{
  "d_model": 128,
  "norm": "rmsnorm",
  "parallel_block": false,
  "lr": 0.00272,
  "beta1": 0.9,
  "beta2": 0.98,
  "steps": 9430
}
Each number is 200 + 20 x the weight over its row's rms, rounded and kept within 0 to 999. Layers, rows and columns count from 0. The size before them is the row's rms in percent of the matrix's.

# down: layer 3 MLP down (transposed), 640x128, rms 0.159, rows 584-587, columns 0-127
# gate: layer 3 MLP gate, 640x128, rms 0.163, rows 585-588, columns 0-127
# up: layer 3 MLP up, 640x128, rms 0.161, rows 585-587, columns 0-127
down584,103,221,196,166,204,231,173,203,185,191,218,164,191,192,188,206,211,211,241,238,192,231,218,210,201,197,231,197,208,186,223,202,200,188,227,172,217,188,194,228,218,218,182,213,224,163,208,176,208,186,196,209,195,207,192,227,205,202,212,249,164,222,206,170,197,196,179,205,185,207,201,218,190,218,216,228,181,198,223,185,207,160,205,225,236,160,195,200,211,199,201,192,227,190,162,218,230,231,201,165,165,218,222,173,201,228,203,195,178,197,231,184,192,195,187,197,209,202,210,169,213,172,212,234,208,190,215,217,164
gate585,102,216,204,219,209,238,179,241,189,220,208,194,180,224,199,198,206,183,216,193,189,186,222,197,181,227,216,192,219,203,200,195,209,178,231,207,168,216,220,189,202,175,218,174,193,189,208,198,211,204,205,191,210,225,181,191,206,244,188,194,225,218,213,199,202,168,199,184,225,174,227,198,217,197,184,213,200,206,214,203,171,173,181,217,224,195,215,163,217,216,213,222,174,186,243,173,222,202,170,183,216,209,198,255,200,226,228,178,158,211,189,161,159,178,207,240,204,216,205,207,194,221,188,190,179,237,209,233,222
up585,105,210,195,213,205,211,217,210,205,240,226,150,188,188,207,202,202,144,218,235,193,180,193,180,172,188,173,189,180,209,204,207,184,197,220,200,179,222,177,189,211,180,236,171,193,196,206,170,177,244,194,163,197,201,219,190,222,163,181,185,206,203,244,247,201,184,187,186,191,213,216,206,230,190,205,182,201,223,176,191,208,206,155,216,214,190,215,155,204,233,200,203,203,188,191,203,235,179,192,214,196,206,190,191,191,229,173,214,206,196,210,153,175,188,222,185,212,227,187,202,175,210,181,204,196,208,212,203,206
down585,105,231,179,236,198,179,197,178,224,194,189,206,210,208,184,189,220,214,188,171,245,194,207,211,200,208,222,208,178,196,228,189,196,183,221,255,173,184,202,210,197,195,152,202,211,198,208,225,205,178,174,209,190,206,218,209,190,211,216,186,184,213,185,201,192,175,183,197,222,196,198,223,183,175,173,219,193,165,208,172,224,202,207,194,224,168,223,155,230,187,224,204,215,210,180,195,221,174,215,207,179,203,167,175,184,196,177,218,223,219,158,190,159,179,188,206,200,229,175,246,179,211,183,236,203,204,195,220,211
gate586,110,210,200,231,205,222,187,192,224,177,227,160,209,193,210,181,211,202,196,191,189,202,223,195,185,189,222,217,199,190,169,224,187,158,198,205,212,182,228,194,218,223,219,189,206,210,206,172,201,172,203,161,207,218,216,206,199,168,218,189,225,225,173,209,181,231,179,235,167,208,217,190,209,200,252,205,176,192,199,201,169,229,204,186,208,204,196,221,204,218,180,171,222,161,194,208,212,197,187,156,196,212,186,253,230,203,180,179,152,229,227,181,220,184,199,217,176,209,184,210,184,219,185,199,193,182,175,202,205
up586,115,202,207,192,193,179,213,193,225,226,161,169,189,197,211,195,195,219,170,204,216,222,196,185,227,232,211,226,195,208,187,243,205,207,202,178,162,230,214,203,188,208,225,220,188,207,191,206,213,242,185,168,203,181,216,218,192,206,183,192,193,214,188,213,213,238,211,231,190,197,218,180,194,218,192,211,213,254,214,207,221,165,240,196,212,176,174,166,206,192,153,199,183,208,206,207,231,172,170,200,188,242,202,149,206,191,200,190,177,175,222,214,187,192,206,210,228,193,203,167,186,188,221,208,217,197,216,201,177
down586,115,240,187,187,221,198,232,204,166,208,174,194,208,200,192,190,195,188,184,219,175,211,223,218,206,222,227,216,225,214,176,217,218,212,188,179,213,187,195,206,220,216,170,155,198,220,192,201,171,232,191,184,181,193,224,193,223,241,193,190,176,199,187,193,152,199,173,199,218,218,253,231,202,203,201,185,205,203,202,188,213,200,203,200,202,136,211,181,199,234,191,188,239,214,215,203,209,215,186,214,208,227,174,194,234,193,172,204,206,181,216,224,203,241,222,204,213,183,222,230,226,208,186,216,213,211,170,209,183
gate587,101,207,197,215,193,183,213,219,207,189,176,172,177,197,196,199,208,234,228,184,173,193,201,213,197,211,238,221,170,230,191,187,176,199,185,184,239,186,168,172,195,215,207,219,185,206,212,150,222,173,170,180,209,215,200,209,216,162,232,200,217,220,213,167,244,217,182,203,218,172,211,215,211,204,200,191,187,208,210,179,179,212,214,235,231,214,229,210,203,191,157,226,224,205,183,195,210,208,165,189,166,186,210,192,205,219,208,153,227,202,224,201,215,194,216,220,183,228,208,210,220,225,209,225,221,216,179,214,210
up587,101,228,184,201,242,208,192,161,211,202,203,191,164,171,202,195,167,216,185,158,205,210,213,220,198,201,212,209,233,215,197,149,200,169,196,196,218,202,180,237,216,168,227,156,219,160,197,202,240,192,227,148,173,214,212,195,170,186,209,180,188,197,191,199,211,229,211,171,214,197,196,176,181,203,197,224,213,191,217,200,210,190,200,198,203,206,190,209,204,215,216,180,174,208,223,201,171,201,222,193,215,217,192,215,183,231,204,203,179,184,214,197,184,209,186,218,188,219,164,184,206,208,241,204,217,189,232,173,169
down587,103,194,215,191,168,204,159,201,201,202,207,219,175,173,179,207,212,189,210,188,222,187,181,202,227,230,205,213,183,194,218,162,198,182,193,212,189,192,226,229,208,187,215,207,200,203,222,203,200,180,235,192,196,223,190,173,197,192,199,242,181,147,225,242,200,158,206,200,230,210,206,198,189,215,234,224,205,209,203,182,189,222,232,248,225,194,192,158,205,196,186,174,166,209,222,206,170,202,212,230,162,199,226,162,162,185,205,202,182,218,222,174,199,190,205,182,199,224,197,196,194,200,173,172,186,206,184,208,193
gate588,098,235,176,178,155,162,192,222,190,207,209,205,234,208,207,207,201,197,231,195,166,206,215,201,168,218,210,231,224,212,189,185,204,211,171,182,242,247,210,221,214,194,210,212,208,160,222,187,186,216,187,187,201,218,221,252,183,224,220,191,180,202,214,192,182,198,193,192,155,229,234,216,214,193,195,205,209,212,187,181,187,193,185,208,212,174,211,204,215,227,199,164,202,181,195,228,159,186,181,211,202,214,181,221,205,192,187,180,203,203,172,186,188,217,210,233,185,191,213,223,203,219,214,170,202,203,224,238,224